From a checkpoint of a small transformer trained on Wikipedia.
Size: width 256, MLP 1024 GELU.
Architecture: LayerNorm before each block, rotary positions, biases, attention and MLP in parallel.
Training: a variant of Muon for these matrices, 264M tokens, 8057 steps.
Each number is 500 + 40 x the weight over its row's rms, rounded and kept within 0 to 999. Layers, rows and columns count from 0. Numbers have three digits each. The size before them is the row's rms in percent of the matrix's.

# layer 4 attention output (transposed), 256x256, rms 0.0776, rows 3-57, columns 0-127
110:501514453536527509464447537556463558459519552451456547580534509423590468553505566483462514575489465463493463549405602507454487502552537481459464564486451513572493505532514508462506518572502487510451499508484494566452533504548462505551489517506553552491488474501518488550539509446490489546476445505497477521540392465457481532527541391498525503481499473497543508501580409522508417463491
115:510487504520458434486426485521464472497548480483500483499516510505501513539529543488567456530459561550474529487514547492505569409593522587489441469476479502548392533482407428426530559499489498475415522568564524522536449453526482540497508542465455505440548488489491490579493559493491460493615506473487488584549513509523513540484562472485410513396570478498556520484452442553472538553473
112:478472557469505534480517543499534523447457584530567515469519493560480500503460507461507511459521471461514491551527492510461469508493521472477494538465505511483578454464576469564512560490465481516528467468546556550490461483503539483492487577525416462503455456534477542530505511436501464513505424478546506560502506438527491471514484438471506566538421500510486543457513453515512529464529
118:452453511535481517512474488512531448494441515487502477506479457503509468536590551465477490544521441412412537447547562549472500563528547466502444466504539455526486478460456545406471493460544501493496467496462514447502513443485552479506538511474510497449526435494495486487453499514454523495545479528418513533481488562460498518533513463490470454500408554471452503467494510463461475528496
112:507461472525527434485507496482543475477429440508549494458571610476452499594447562509446455569478546521454452495516498419516442508503501496454509618568545451519471516463479515526470554549434543501476508455516505447446555520517412502532491538520589394437511478478486424519481489510523540461474528548500456506539477452502500552463404525487551497535528585522544496472532501555512474495498
113:532533532482518497543512466523483477445489481457396456544501505480508509574455513518532555498504601469499529526556462546478497489516451460466494578545432512460547519571522522512495541492474523535538438585522525416450438425491515472564455565418496536508563449507450454492531471518477472461394485521520498476483466543553500463513461423524478437510469478521478437414483487594466518483493
105:490510470495469518498537506505456520492567506541570492547489451463468549470498578581465531590574583490537516521416499547447535499477561520448499454534449495516554500588487453495470518522519554517449476528558497466435451455486473504506501513472479512471487523506539534459461442485516518512425411472558497508462461473500459509594444483472471536571543465483432498524465506490507435467486
111:502531504458391507491468546491486518475543542545474465547491493500440532537550578464560443534513489455487520461510483499527467498547452510565472402497497495510524471536468501474490488505432538467476473474469537514485503565451500495564578483428542452523530510593517435564532524491526500497583485571574442521458496494498482538455495469500473542498420466439582485513503510494487482515500
111:435513527441427491456509441448520512437553542508586477504490523577535470460481551473504560476569588525472435558504437584525528514501475452516483539514536571495446470549472520476503546543489445449533505471520559466488420514421492469519465535556564436489528467492522575529599500549493515461469468525498576460488483506523562477519452565543500480432552483467569482489486534485512508501504
119:496481558489475427534460427405536484501536423484486444504504455530453511532574581487490520399565463431546459482484537540501613494438480477486517471506405513529578456516481537513464496524460484525500492538485430483439455506502489437552497427537501534459498534438477487524484461459503486491479601540476489499446466483529544488518526523577480500487526578486458521466556463491515510507439
111:477508498484506516547440500422587456469481514505527469530531473563509510510529498500535485447550493485499510541489561465515529459468565505520558494476560510451529488571496559513488562499414503481423538450467468516447552462479542521464464398503551553561503499494475478521482494459429524440484540504526426472529564530506500513475510533517526420560489456529452458466453472496536480497614
118:525445504478501470546492580476493489471517499535539509504551424461522490542523536488590567500511430523457487511495544517501481527452460524565496457537502497412417488540477512441466505487568537554553532550559570472510457474408464541557536482530572540441491503494523525529535504407452529515509517541469472535434546465537521529508584434493450455485476480535575491440520542525555415503487
109:472458412479536508474538471499528487492451532425430512518526481449425474434416533500535482516550537488502479499440510483541497530478493462503529383487557514492561466509497461467519527563528476512418511440474481492506537567514503493594472478458510511448539491540504559467522472540527440519466467558484457543476547537518565523541519475448511503433512557444528463523486515577448466527492
113:467492501508464484531421506500502511426442535441528480516558504496510473538516476549511491543484517499500498431530488515536559437499457542524559525494442474464527594480517430440508486473476492414549484501525493436492519487478485508440445463564500491581457478536507508439453462541570476547579435540498523535500515519505574470511467492461573473506516490525428472556524506411503468523506
112:497475477500531503543545506473450452515503489482420480489539527503524518563528437528449522467611515489461517477586545518476511491464462427507471501450550491531511460556461442481482436499491543466464478539534444574512494518513429481507543464544506483502518473545481499531607534460532560495473506530423485472520521491528476501523473513419488522469549524560473384610464499459508524458525
114:510535562492437523496496442547493484453423501504478522447521522509471377572503485511504507486501458476499477471468542526540442480425471480501591483543500497569538478418552505517428512496446537487496530551520538539533463542546511490527478507513521473438532479462465500438401523484477502444456545617499503513554501560507494527563415436447554524440556516532522513517469529477506586503528
114:490459540520474456539598534447517488484473521538503486462513515507433467545491418479493506458461491538512529415547477520552564473482517479492532452486469506417493446549486413511490458460536494498506506538509528466483506414554510510464437486549533511494516459498501491488562412504468534493467551601532475502519486523480580401519462472563522540492503491469491492488497467536506600473505
110:444515473493440527477516540611530459495477462502474480520509517541480581500400511504524493516539492422460458488490463436482446483483426504600434497436544449521437565470477495503487583496447518518533526463541560462486484497504588569446507420554461549501463482523485495438454507510495531472504537443465512457468480453506532453528534478464544521494444502494488515513475429474524476437552
115:514460534491520501593429588523543448493455465516445549484534507563515473571466534495484557480489547564530495524485467530502426465487487551535504493487564428515436463483531495480433494549530472502589454519525491414534429475475500531493444543466482495477550500574521529530469514475555553465490468539437513549441463506403497439518480526535521553467486483453458494473470524518495458486455
116:499465458449490515510433516561445484496475541426501512521420476480520597534531539479549504466455475469456439525480473473498533447467487505530523473504475532510455531540527522505519552569498477488432493513461587415509553521413550502529506485527474474489478566497476503501525467530464466457519491481553483552511497472475515479529520502466450480509490537479477413541527395512504523431509
111:462535492474464575504482480500506537502511534567482508472560439522441525466529540493543488517463480451498472493413542512468485486431510477511439441483495503479484544489547514544506524554468545577496527428414479482470515501583556513477448512553490564425413478496517477430501505494506459573540565457510563572490489487474401450490496568524464526482487443536554419532536501523569514488488
110:505534442431529456542487522484456554489432491476529476540497507519498529504486524456465499425498552514499529439476534520517528555546461553517582542481431504473492483486545494434479434479539466513457540493560496491535543551550469451465443480526463485533516493590512497428507453535481468509476500497400484490452539465470476462529504494513516450510505484462494530490471495543530479393527
114:522421498511501472505488474567463577505487488536461483538481468544517594544482531507428569551585499487541506471460507485463512461542473471529459531486501473375456509487580457483499473447411462598549574482512464496503526529481528443587535477532502498453569462455516454486505517408562544531482518474489499575483494530438527467523459516510463483423474527492470529521494447455472530494491
110:519592571524547511496547526498513450487501485505513545517500518475529475483549542472442585489456486497492418483549482510467468477515565533566549467508528507525504518478465471531438551544507500538458505479406471455515525559547493560442474480605528532522466486545519521573493475445429462519488433537527502484475558579499541512546521495474488495434542509474484471434512483555556504451398
117:515476546520541473507499515515494539485496500453575474414446571433529564529511512520568455535540465532546471468498487491485503448471467410561514514464531462540489480469472549436566571525433440458519544501463533488523517519503576589450472573518512439493548517482528515431514517466507528548519510545480468471499479501549555537584527440508432468564416515504549442494517526488529540450455
116:468454437492482508427462538502544441517552492495522506482494506467536511445522498523472488565478513473537523513443544462541539488532361523506437504436569453556489575524462497416470502488512464464492556482513425513526554576522497515520511490442493441482503463431563490464511455474500444485491532532517497520557478594551469500507484427507506495399492462488466517514463552584512531506403
115:446521475493463479426477484588446445539406459492483467479494547441463516506534522469585527524517506504486529476480552510485520501478501509485483476518517460570457519476455461487440485514546474513567519451482547454502516425567478545479533516490544543496471513512569454522602515435585494563527466560490469534472493499522506520532484457478463520533545451564465427485510467451448545521481
112:490447482518491504564487481519533463558499521493500507470481508536509455492479582573482452483504441508471519496481502518514512513457496517576487537505506492457556533562470479477496537496395492454464562480508492536544515515514524473507519494532477509474628558583492466559552457465484571476494505450492481556438463514505456467558451432518439468476495493486491568414619473553501483513474
116:487503434533558528565484464567495437542519516556510470464566472486514517507440524495595505572420492476471505505568474459496541483426564525540416558494477559537517529493498469464516526459524509475463494494450510502545546605457495456448484574517568457513530465492459465480531534423478419531466509521569488515568448475545537513499447493483502476513478513448526495500534543465515538465419
113:523510471534464557512490501512510472439508518520462494532496570531484476493552435525468565523573438564448623441471433552578510570515500571519532487487546468538480518511535517481481457543445465538544477501503531541470458594495586500503470494449477504487524531490501446495503468493524472505452468512477466522515513512430490496527533492517436442461557478523527568468534505497501591520449
115:479490467423511517561470448544455462493505424505474542507437501525424484518438464501499479483531467601537454490431530522497530444472552587497534544452474467460495524487540522563553610500451500517485448465492491522508505433563535421478549490508499486521537471519470488495582489489499434484523550444532566469512575482544490465551463468558591492539494502509512533433451524489595432465486
111:527430519489478487548484522489421455440523483451501486572493482482501492442504475379528495454538460492461598466530528494484438485477592494497591484588510560507509602453460478512502536504558459545469525482523518490483500534424500494495470553606526472474567513516548531529462540562523498490485522517513579524507493449445469468466462523451487430557513477500524546494480561468537593427574
104:497546457489493528499567535558521497486490517470520463521522454562517494437492501510500469521433473495543441525544524530466539553466587425515539486446570558510426455519553478483469453485498512471563515488581568454485542488533417509515572522561490457545516516474491476525543510471491505508478511432523492475489509472526495431539509512480460453500527462480484491522524417465557411506465
116:468553522512579536481534505427421580432480492511508436490487530478517506487487500478481531433426479488519506492539583447496468534498534492524522458485502483438513524477502544525479536518534565412502432542503452494513468525439450477461456507552449482581529517579478446541547566475428482526438526485511559428437517479548443511536480502500513517532480577525502471548515514517469498593496
114:475530476458517570502496479449482502500482500487495445537470448508480473485393431477558509471509491446546504457500543422532517391486516462484480556584487475465467420506538473464474495532469578535481496489513530398495461520459494528519444538469481558497512587485507574465499461530521497502476559619494539526454553561468520531485541583508539448492601508508489500493495407519497549468478
116:450563443480599523470428477541558526502611515501499507431450464512559540479492476526516428514503540492494545499474511533444474479612526480536423462491468498488544524560481530444524516491527482573512568489500481475490541504516491463473548544430532498486526466559520429562532557590520477499486482529574464479476411566465541546513500508460552525499489508511494544537475519449514492378456
117:481429528461530430471518470527484470485530477525554462472483556532529518484578524464484407528508461592495556514526486476438508521481526469545498524541499534495436512491492487545501482538470542526536427456469455515455501467507502488502498459567512453517504473535489583562513588457464398484448512513543521508531602468541429511525454514547454497489519444519490514439541554547552423495506
114:536534551513458504527522531537479433513497533521535406467534568406518472494490514481556532487502542531489519500515500541527535441509534433539453490511399516476546564526531560508555472478570484444547507493558472500564457513477497442489493470498424476479444516490518421463497484515415460479463460526490413501582473462542480534505465443481492524478577489494590558493452444527487464574547
118:507531471448519510530567510580494456490536511434394542467565540407420495458466539475516509504496510533453438381549549494570509569598401500470426518457449429521536527544494568456501434506535444461505527493439546456478525545451495584508515581499495532474513473497508503543523528477511489506475483494469483558498515537516425549488512545525539477490494521517503573478496452474488518489440
115:445545498465510438495515553528524580517492493480585540536474472544515525470545511577489510438501480538472471492558463449481504524474528548456431486426480514487480507515590460568573552492459517527500564531570510531504476612382546540538511515502557512464478475477450461507340531483494528461527565511498465497551455490538493508554455486519482541486497526588551421440454482470494488492470
110:584475545527462464481468510552533563450520467516494504564478509487539501537488473487516454498551495529597467523445492488498571522537486483552480466520495482456509533427505527512469528555564486493486467551528477499530476507503550440465490510518430463513503519500489499478544444461549556500499518521450496496462521491469465505457487517452507466574489478549465455541536529455541467528480
119:494532382486529482541515531461501415494499524495445474476439442494454433537526428460423491522509502510526404534526523496547520505461517562535490544534528501481494449410545486495481456426520498483499496568428539539461477562505509527474528479427489527448510505442477503505617497530433528516490564478498500508494440472501460536483490523433488510526470458463555495534517503466437485505485
104:478468468464477494556511466512439523484465585480554543478466481523516451471523588457438492440588588505476526477511510504561505537471482538537490508458484464460547457496522489430554428458531585527493502561500486543490525501537579532490482465457520437571466520513489545485487510440577449430494468513557473441430442464483553494512459471489469486479515547564518472538468488541556525562492
113:443453481486391537507586548471424427515513455451503454480424463499483482576497495498541514440416445494514494496525471483506535510508475572466501456551559494471530476528507523481525542483460476537496464518455472503452496403521530479458421478436453485557494525514580539566527471506555494547420448526432557493513509487449557538512440579515486479441486592546517495484529538522492490539587
112:524467569498492560441586491524553535493535490451487456580492489519531512446550514470568499455477445540536453519420494501594522462488597552532533529490505525498528531528532448483480420502527504501504475533470485460480472583498516466508473565448504506514488487476470549440480557540503470564467515451503478466449391493512567472484474476521516485517449520470556474439570560527446469520506
118:550564561556478544458531485483484518480594491426566586461506584521522575424436465533501400512527491522504425501481503497547474482487532513523503483475486504457459470502493554508533514508506524462537557461593480434471527542483513458496476499522499547490475470535490496454520601474480439545438505520458481453531450477435446497553508456458465526434496481447491515529483494533489508496463
113:507477519475491476515433518528452447519517544488556573500517530519492567526445496473465487478532522481457434520572514487499471444486513486511539521488466497480579497539435468478469487488440506448479486565504519566502474576578524527450502526490541497476469490537536461500516544556510512481447460530453515541413462492572509499421526535465466560455542532473459554506550535500415460491470
118:478457498511420483513559501549605576527490501469513548552516444438492555481456534443491464542453510455481512489483476491555402482533462436526468503424501457466515501477474451454473574467490469528568554527467502525528462497518470546458557531456579417492393534465484434461500537462513461475473527499488482482457475573479553618475559473511451451523468536477550462490560507500479502553432
112:434523518570530550423453499508477488537382529564498431569507460482543551454522504515541474464548450535482452513475441553443534486570406475437480464534468490488485544462468551489474541446439505537534423566492572489529460506528521470508443495517471516556509539379489457445485504518439471541496509556489530533509516486533500482533431515440450550505500496481492551486459534502513492558498
117:574444528437502504525510453522501540519573493373530516500454467557461483554475545560482480518499484576521572487472491485497498518534505429482464531547503494535549480528555471428476481454541475524458509467468561510436469531460510529546456520526556510537470449466507468401460471483426441501491587516463556434460494467476564493557559525541528486474524497490520477547505584539550512495483
111:444531499528565474539530483467473497478538526508422565510509557541514492495501506532568521416507445550548490584588481499455455536493483480483465555558502488557470521435499500532475568451552464480505498464512504569507554483427476535540472472472524520452484477536538505590504447550522481463530500494487421437479497453498461467449514522498492442510536464505496515506485495495522483615528
113:505448554515549521489510583512526531514522514515416435518466429467505524521422473484447512431590494545505498483517491526521500586485515548471392489469505482477506491520495485558484510501498560492424539463457410553469450584558511431488488457521543501526478477466479504502471544481483463486519466516434570472544563427515493492462554513542491483480487558534455505513474530501529470570493
114:430527513444491532499534547462490457575546531494557496520545452441477456478568502518494458478516528528459593447390526501485511521448501494553534563510557476491501581446569491419514477485588484399523436503402492491478507439473517557562486559462523488465504540497528501392477522444519494525551508517504439487531399520527484493502523514530501505480542538559448587530476483466482480432511
114:551508462550500526517457448533486507514448598493507514477537497584434481482457553515489496466558564559506460491547473511463520468531502578425498484499397466600518476496472509452569496491468470536488430465539528556447493522446502519512468495474433504411457516469504535498480516482476467509459559490466473478539508484506495501471528483477530502504484463561514529487523522472520528479482
108:556478488525511514545537487578538457509460507490555517539553498462506566431535447401507476437479455533481545517480512477439458466508570479511529507456467511498582557496508498461525475524455460474465525464568445560452413546519532527515505455491451471473485559477504557532540493504555553490498460514463527516476580458496503471468520473552551516532494459461502504537502545482485650594522
# layer 4 attention value, 256x256, rms 0.0977, rows 4-57, columns 0-127
110:547453562459433564485470483521569481494549592476483498510501535517503529488475465610503554500486507493435545535608467555523471461504497519519482510494492468496569475479527510485478525532485528583475452560598467477462411524481516512526516450509508490497480517468462474482531511550459524514532533448538475493496521501450534541529514526474447461510466518512427461590554505481470516538485
107:570468512431508546585434415462505451440488513544491486440467531484509475433550524462494516519520518547558555415536535481558388466424557516502499479450504500487526501464579534471524461444507487507539499489449536482523566487516498485434423536528531467507467540476497492483455474531459528457504516451475474518470456520461489573452579477496465546452551512511492542503476551463482441476522
114:537516536505471453523537517480562459472530461534409447495471502508538496521599461480520483459453442555526475571464449535510526469514495474531460524535486597580527493553423470567540581593494463421420529539503569489410558477514449533556499490527498473504489545514478579496506567531484474535532521529539503496432425518488580521492434493514482505526481451477526481500501491466524512503525
110:469473458545545541444585460534485465542510467482575555454488509504480426486558497495476465536436500463469482472486495474529455487529527608499450437507451538545560469526502522482526497524479455494495466471504494502456474414530466524511454496399473451567534485503524576559423504601438495440521515497530513506473482522546450483507507562508558517485451440511480522462448565442500497489431
111:511524539530420500511499476450469467478463484539497440556486517436411514498496509580465505425445494514399461561464549490459541470555477493594475457517474556509490523497515498437542504533498535519494513472483501523504446490480542558455458526487520509551531490511534481490593472526428509462516459467453545471526461464574479519461537529412459475529497528531614504499502468496522441564466
106:479484506561539484492508533493516531533416490468551574511435556489478547487452575525491530526493499482608476486469440567530491435512522570503522559523551533553470485444503513513522496502523502565555437452485458444556486500528516538532469564556548477544420510516435528487513449482539492491538544519528461488488474384480502502535497532550471505474471502525509487478525465519514455540482
110:464493426474543522459547491487486505442498495562540532438470518535485525514518391508527512464502510516466552495576488514422405527487538508437498508510454486578481515478486412460455521522515495522509491467518438414437499503517503533479518539469458538543515476539428509541501423518478444552519540474450518451461495520499554542531525489476489452395465470530477460562593426547513478548491
109:556490540539546504542522533542483509461528567500517455493449508481438536483563523480503446497527444517463546535528455507592465492520434485530509512522487418479439495524539476453498407407552488538478455467521495506584518459450535472543449499612482461505445415536536483498520499512487452528533465542582505502395438490494446521492494509515504478518546503516505441434517499480504452461548
111:533477585489463520476483588485474517522432482569430487472540500568451490574455450457560512526521446454508532489500470424497510493565496498463460410549598494512555478501456461525471538484517574531517444455466469433536502463504547499487467433565554517426514467530487471480528597545450540455505482532505447472464523446492406544463511508465581446456503542544519516526463529544516588517455
107:491458453525547512547553499485441485541495480535527495450598500562543465452479537564536548552470462480512454463515470489487498522466526399493521435532453444523565529527475512515491488474515487518476480494480507448538420512528544433495533434582468485470492480520522464533549514515510446519490416510497415525485521441482516490504513497495450572493513557542529565485422533505494455509508
110:502580509493422509582500468481465540460408490535459539463527516543514520452472509549565516461509576485449465542462424504454410578555475480496598543533565476479469521509536458427489487507509500464540500520493482478478477520456427493466450493446527434491465540485532547530532549484473579495548485526598459436478453449470564466558496497478498454433512393543439587516490476487565466506502
104:553509568445576482528436508561450512443421521479558534495483583463504496512522490560579461479483477496470542520492531552428461488490520483528471545511509505499516446497570454559485511483480554512410550541505478425541545488407422517429516511416497517485510489486506546453498518554498540529563510484415493502532506560541520492449542537488484486476474451545495512525419459531565559528529
111:504467546469519444463571511418534507502548458561499463528440607453499586471466499473498431541559468497511530460484518525455468478522501457488501437455517528531469483482420532473509525436480489527472483471501496526473479538498482514427514484510499455509483551522477526612494431454459561512541448484527537520482505522543437471478524486513482503554500562537428535480517497488569530534457
107:435519535524437494502508487507558534429501496517546499507585488456458506492515541567459479495464567482423510485450489500548535498478605409487543483484516529486461538415483466520448567483505503535553552519484516490470469557488504443443540500454534469461501569512468517441509461509501506560488516506515452514455535556513503520437522570446541552506514540452526507481503562513529533498464
108:513532554502506506419455506511444565553533492499550510463493478555452515448545456454433459491460519469459483509462440513477453511518545531471491462389521536497527479446480473498533494528602520428513523494519586469529495509482498433480605566554525559499445495463444574435444432553482429595532455477484417422513469469511467518508484560523463559503476492510548515491488558483496523500579
113:546497485543496489537516528502513494495518434542535483489487444458375505517485600502558481479485516512464513532488528443460463474534544472565539533500544506528514550520398583517519472472551444476507467574502558541486485521459547471431568400515493481464527479414417462531497505531394457523490451440488496553529446436484456539524472537497534505523544445552500487455475409451429549435482
110:496493493574483566520498428497560524624525596605455505508478476479495564488450472491494491527457482575464586503569504489516456463506499567504518562553477470491558480381495530501534424505444470351454513473462486505492446462492452481522478529520423504437489525489503459504500461459427532533434478487502502512444516512519587466506525488482504467507499454507523503505524482532513505540506
111:496494598444509490469530528501471501493548560491489546393531495588500508475515559556526526454453557549473491463454473502530466461428521515500543539552544545502434514507422541518527498488427450409489488496456559478489571408509514422410505426454555491596514473516481487478479527469490525493518514580584472541502517510526456489567485503422541479539503442483517509544551475532498418501481
111:586491486473460438484483479431504470503458467566524487506551546558514485512432541494448519458483449533495536580529497439444475482493553497507467513493432512502404479544571462521520498499504504460537489420487561468526478504455541475530502476566510519496547482544470493492425451466551479556480489504523578460524476466496510505516518532493464493528453487462425527508531575545515512439487
105:563401521524498501474519508473440497551496517512482466500489469480468491496538542576465572497525449494543442468473553504452449519559553494552517455554508452513470552476470446584539479517561542498460514468514500500522454463439464475514539465552487467443509501431505541494444479585490462533538522514513456510525505509512523414530479476455503428525510452473478557520524485505427526504522
108:516526552536498466463512455463471455515492496522430483513494518460466496419453525569478551490443440509517507496536462477496549599456519528413516526489481545473506564508470537461517442505488469519563516461506539474578513442452497460450495494501555580516480468512505493543452505510529481513472509539439462578413510484426428442492480498459495494523444482490515563477491551516439546554510
108:508562465513464535550450522551474483459564505589536492559541507485497500515504513542525434458517519506505554484516472557450482520492493495527550487522467547540539539445469475453503503500515584465494480427390417484559434494550503496403444409459513508467542493530468540537449444481494551500496566466510479491461507503481490570555448498617472492566460458493459416576477473489545507522549
105:465439541528463551493471448491524559527544428555517547475550581449546440527538566487498484492486455469489566454434532447483517464488478479469560482488499468536502469537507518543484509513455470566539553483489565492532477542551480495491535435476428447543513419533540520482501548493418454541545507556479477490534486588396519484588483495489515519478531440487538529505588459536504473452503
105:535533503459462515485486417498520477496526499498530529462470426467478500543481483461470502494468553511500496458428498489478473529512515473522473539451442473457504451542533524564486441454485476534555469374521483447501509538480614562599557488394516460503462534522436513561477472568445469499524509433458436574541528505450512477492563498485462532548558449564453576520529473497507499551548
108:511542543481509499475501467511507440424558487485501556509493471562557515497504501485565540510519462563414486491486509485517486488518517461464513543562448525510522494518459522552452569513532567505589493452599511491493502457481486498451513574488502497446480559551535503437511552517515536544489452463464521508455483476542493465498441556469503528595466559517481461514528456519478509554532
110:471471555444484510435455541432539522542483534514633535532516480497456537467531545533532469514471458517525436520515501495460516536548543537513487504488464461579506426566516567550534480531517533557442548508469431463404460544493459506508525508495488486449498607494438496519484502507596453476476488503525515433447540484534461526548575571481570477485483459410451507493464486524538421502512
106:467489535436494495448464503578464508509535456571495531511518473497550444543568533491474478467522484456478504531479472488606451515540533541453524553565530479533484523494589523468524499510555575550477489485497577509470537530557552484504472458504523521585481545464494436429541516500448606448406559465480518504453453552467597518465478539469467426520479502557441528574520485532505569495503
112:499541464483544517451528508513484485594509507524496506545524448473510519446491483469521486557557530546570455438561448487442376449469536492562473489428444459533506454492536546492523478474474522465497519544469527457533473475569490415488491465414425551493542527529514447467440483450537483478528462458495524442515485440482531524484516506507517479561478433518569455550502520508515463444435
111:520531542479505562518511458473416539588493527440381505481502479515454464550521480488485573521565507541513496531478500502524529434496567493573479540492532560475440523432510593470483539557511503497512528451539543430576573512485461574453529501441517446534521510464485455428543533487524482487527505519514515539493550496463549464423520449554452546483515540399473498492480507561456523486547
113:477465537534472467428554536476505500547421602531467486550492483435494514502558569455511505527504469496511499494452482450515446481499484506467489540438488516514546550435552475442511549548488479533506532565491558482612503494463527490556495478533521623463459458528464548536579505533426581494454527506549526458477518441514503508508513448464505447465517550477473461555497550437446485521510
109:528544611423537518537474486485443543508570507538471484545485504577518588480497533439470488498565514521462465535476513455499480485452427492582521489500489448544527513511480486482523502480552421465512459406500523555514507535513438531502471481476479516441401537549442499472469469479551540461540494435518480523516474479471447460430520513512486455433481568400488438487510532500517517461526
107:490474523569504482533454516474501508550551516452563554526543480440533465519475490525468520537534543570576501473522485529493533496513493509519553506446382514487455404505531374423484551455501525447521485477491457471534427476432508596473465546491488509520496519462571453482537502480560441541445573467475378493492543496464509549509473496513558466529453451515454530523473423446462496558463
114:532522529519507506507552536462512543473582504564518524491555488453471508521448519473541522469458492535536490526561499538495541572497498515523512481510505428515512457529415479446543494380523440505527466442469531520539458515495530542478500523552423522490522568557460517484521459503505506502477528495509537542584474607517439462493516549515488436436508458547509478470472560451476524482498
110:468460506497591538441474504477488501441462484483450508423532513527473548478502512562518502537549455573492492515424549448444518550500394506510450465507518546502535522586441477516412494449555478498507494431480526462471476542524459528455489536556491536499510533484550487472477499480474493510490505534483542527487543432550526464476495453603495516566567484555505521499473519444454497500481
106:495442511515517435507492499526472482443531536588533460549496482459447513519433423553511515484424530522537551505394495487532490496466420525508467452408529509506497412501596500569493511524471506468505499555536436449501475589438493479556527455514446482488510463541502456493455524468515497563522543486478461501466508489464562456527442488549573536502442552530550454518468462519500523449453
111:537488537455516427528506495500508517478605485567502541473542450489498466472491516453518463549565468461497494520472611513463512520581526540501506469454472426445525523526490522506511444545476504474481477561536440487496431477490483519442483470510542576545448485476533450433542581539509481460522538553459518499494454516497432457473454497541506486427501516469519518575492542424515567550523
106:457429473522499486500492527522526492512515503456593436533538487522604474515461501522540561514513570485511474525549463513527463440546429533526478457498493545511506456457485544518478500519491553495488508437458488509511528475473437521461505522481577471477439566453553477541506537518487521559496456465464594534401529429440540516503547530520468484518525486520535458462497503496584472453511
112:478455506519474522542461451479460425439437549437497560462523536582533540508499463569498522428504591500518498467493527515489475512483560525566444434529547545496562491503583449510563492526454545548515591452517460545464529506574470505521511492489511501539513556575477470538538542423448509547519459519523443483480499506536496463496502574576488459570431540522484374482555520454434562498528
112:513497406414516444467427499525415452522538529489496425469511511501531499505484470481451493489448529500451525537491499510613494536561455558554485570519478527506539466570578505477485475511399478496589447514444529477499522407553446530476506549490521471512516530476436470564507527463456418531467510516443443575521509506534397449511490493550540470531498447518507511539489498520516473429499
108:494492509487480482553506507431513542521504524476426461525487389490490518525482518468476456587606519522510484572439486511499482454477490514537534486478490497546394460487524481480578446500514475577497550458564467506441546565484545577493470474522575506459533425572493510511491533572511491511425460497539537550569535528487552560513441530459507526515425503528430492516428501523484441485562
111:480535484556480567509491470466547550453542496460506485507472569443531387543566534473531511422530499495447516506450502504491510517404462559515444506513521469495535421489437514458388506447453473527484492592583504471440442512507450490525491488506466507466471477505551491553494522441470460467486533441452485533570509528550547515471536461471527509571441516554463506556501590495476536481547
105:523498431515469491487494547464502555511488453507506519470459533548473531466496477477467475493498483515555591489531519530499507534473515487481469446420603440471403559488523454510479564450463556483494504514481510462494508421510485489544494499459578498494484544468482551457525465435467400435499531457518566513509546464558503558434466491495460524507485547551516485491529432511476435502477
112:509474490516492462456552451500519542410537526512497503530522575509485544468465528503550534480484589461544527554519550437509492505481484520522530475503446500536459521530525519527412444496522488474497494523527500532511536455504459499479557509499480494534476455488506394537456527504520505453513476623515511599560501457494444523510540502431458518503482471481413504488476564474416469529543
107:493517523504572465469491480492470442548480465527533531526413481433516472543561425518461483498515452493517490529518505513470561551415561449556463493389465507523520535502532527421439497446495480434533474505518515573505492505488508497486509478510515506554462523440503519501466495489532549445543430516439536548448439457494494512460463444493452550480496497576557474466496497471507519431500
117:500537507429491464453454476586507445545508545530524460496502521528496518475618446406497585488439490493520434489510523498479478500447468473543482495485490405505490480472476548521467442498540539508506510445528489460485492450512533526517433560469508509489569519543528531526468534569430500547503522515494531477447483502467549491509456515535515472458504507422488523569515439457468480518509
114:506518484554505428550469473474538541457528433536432471526545409528506490528544503488513588540521535416581579494526451460485448487485488490559450503494463458568533468465459474463522568481459511514446402467502468501555485530521492496472502495479489459578512487490479587459537568503480508500518469474485540490459501484536475549554519512541477528610550566542437528533496518567509482514466
114:513492511512520487544502497479451382545531508493506575507545473574488516519480536500460510490594436556453511561487439474466475513562497511442486528522494471505526486495550505471485510451563490541477533540485489512524534441521507448569552526433499457517507484527553517543448484508424484529565496479467505503468564420615546540496518488568479550519519490502485482516518441508571484483529
111:501469465597488493504512518531465536528555483464522498621414544524477522509554505503448493505515493466501490500532487495538486563570466531513475496559518574474492510472452475555572512494517474478511489538468498490517465570427475496499434453585540560442544432546530430461539503484531495531463524480509523523505509481529487478469562464512470529425516512466427515461496533496482458487534
112:493522480509565481464508462543495529529516497566469603399421540531517577431476475494567500525480585490517539581459449509438543516530539524555448512482492543474497546519495531498526539459483477488517467529550514470466500472487506561515571563604503485497576476573490552508530511498488561468549501500413470498472425528557514547521476363520452453475481485515529496447480507566544472503460
109:478490454522448468503449525543482531522434478591557481447559438522511483433534488574501504489511527481509416425448568545472493507512387450484461563562548484452558506494531532414462551509500504577441562504420506527502466460471488457507536604553477572577497448511496523509448511487495431507523566455562486547532472491480487522497537475500413511552479544485488516511457569523537509451436
111:536545521501481488498497486465493504468543470443585553480526526500460466486483568498488488547552509464514472535514497432510538457560435486439582529581474525460509471509519482439467403531454554525521532568550485494540603548493535546517485536449494544462527513487466457495532493455505512505458480524514533486452497556513520515558460451569422418554484487452597517556512572451469497501505
107:479508441470504536457508491549491511536520537469516498457458548484515525529515414503507494445471478581534523532534515497506525497488515474498514527455464485502576512528510459562467464385480557490481540533485583537490550448508455473478485503477445505519474482483463534500473552568486555504518476490469512540467630508537483478512501502495453466513507519484498457483476506409600538568479
110:491510490466455481453479448566553552560530497504484448531510541485479581598472505521515522479488497515474502513498481547484496536545536519470481498489473483579545512465513452533486438541609525456498448448452489543494508438509457509472513472532468552520448526459515589597548536527449523502482520481559506491532494527480496517480449474484456559547486514407497529523463578517443471472441
107:533508507462472477497469491501528502510480491528470470494426418587512620529511518551470526505576480474473523489489482498516571511475533542466539541549519526486503482400497548556454539430543510519487485532489495482472484532483454516467477459484438562604501485446554419479554502508490498528409494476448468565560545466510490565541501535556515530498552498447454451460449528514497495519501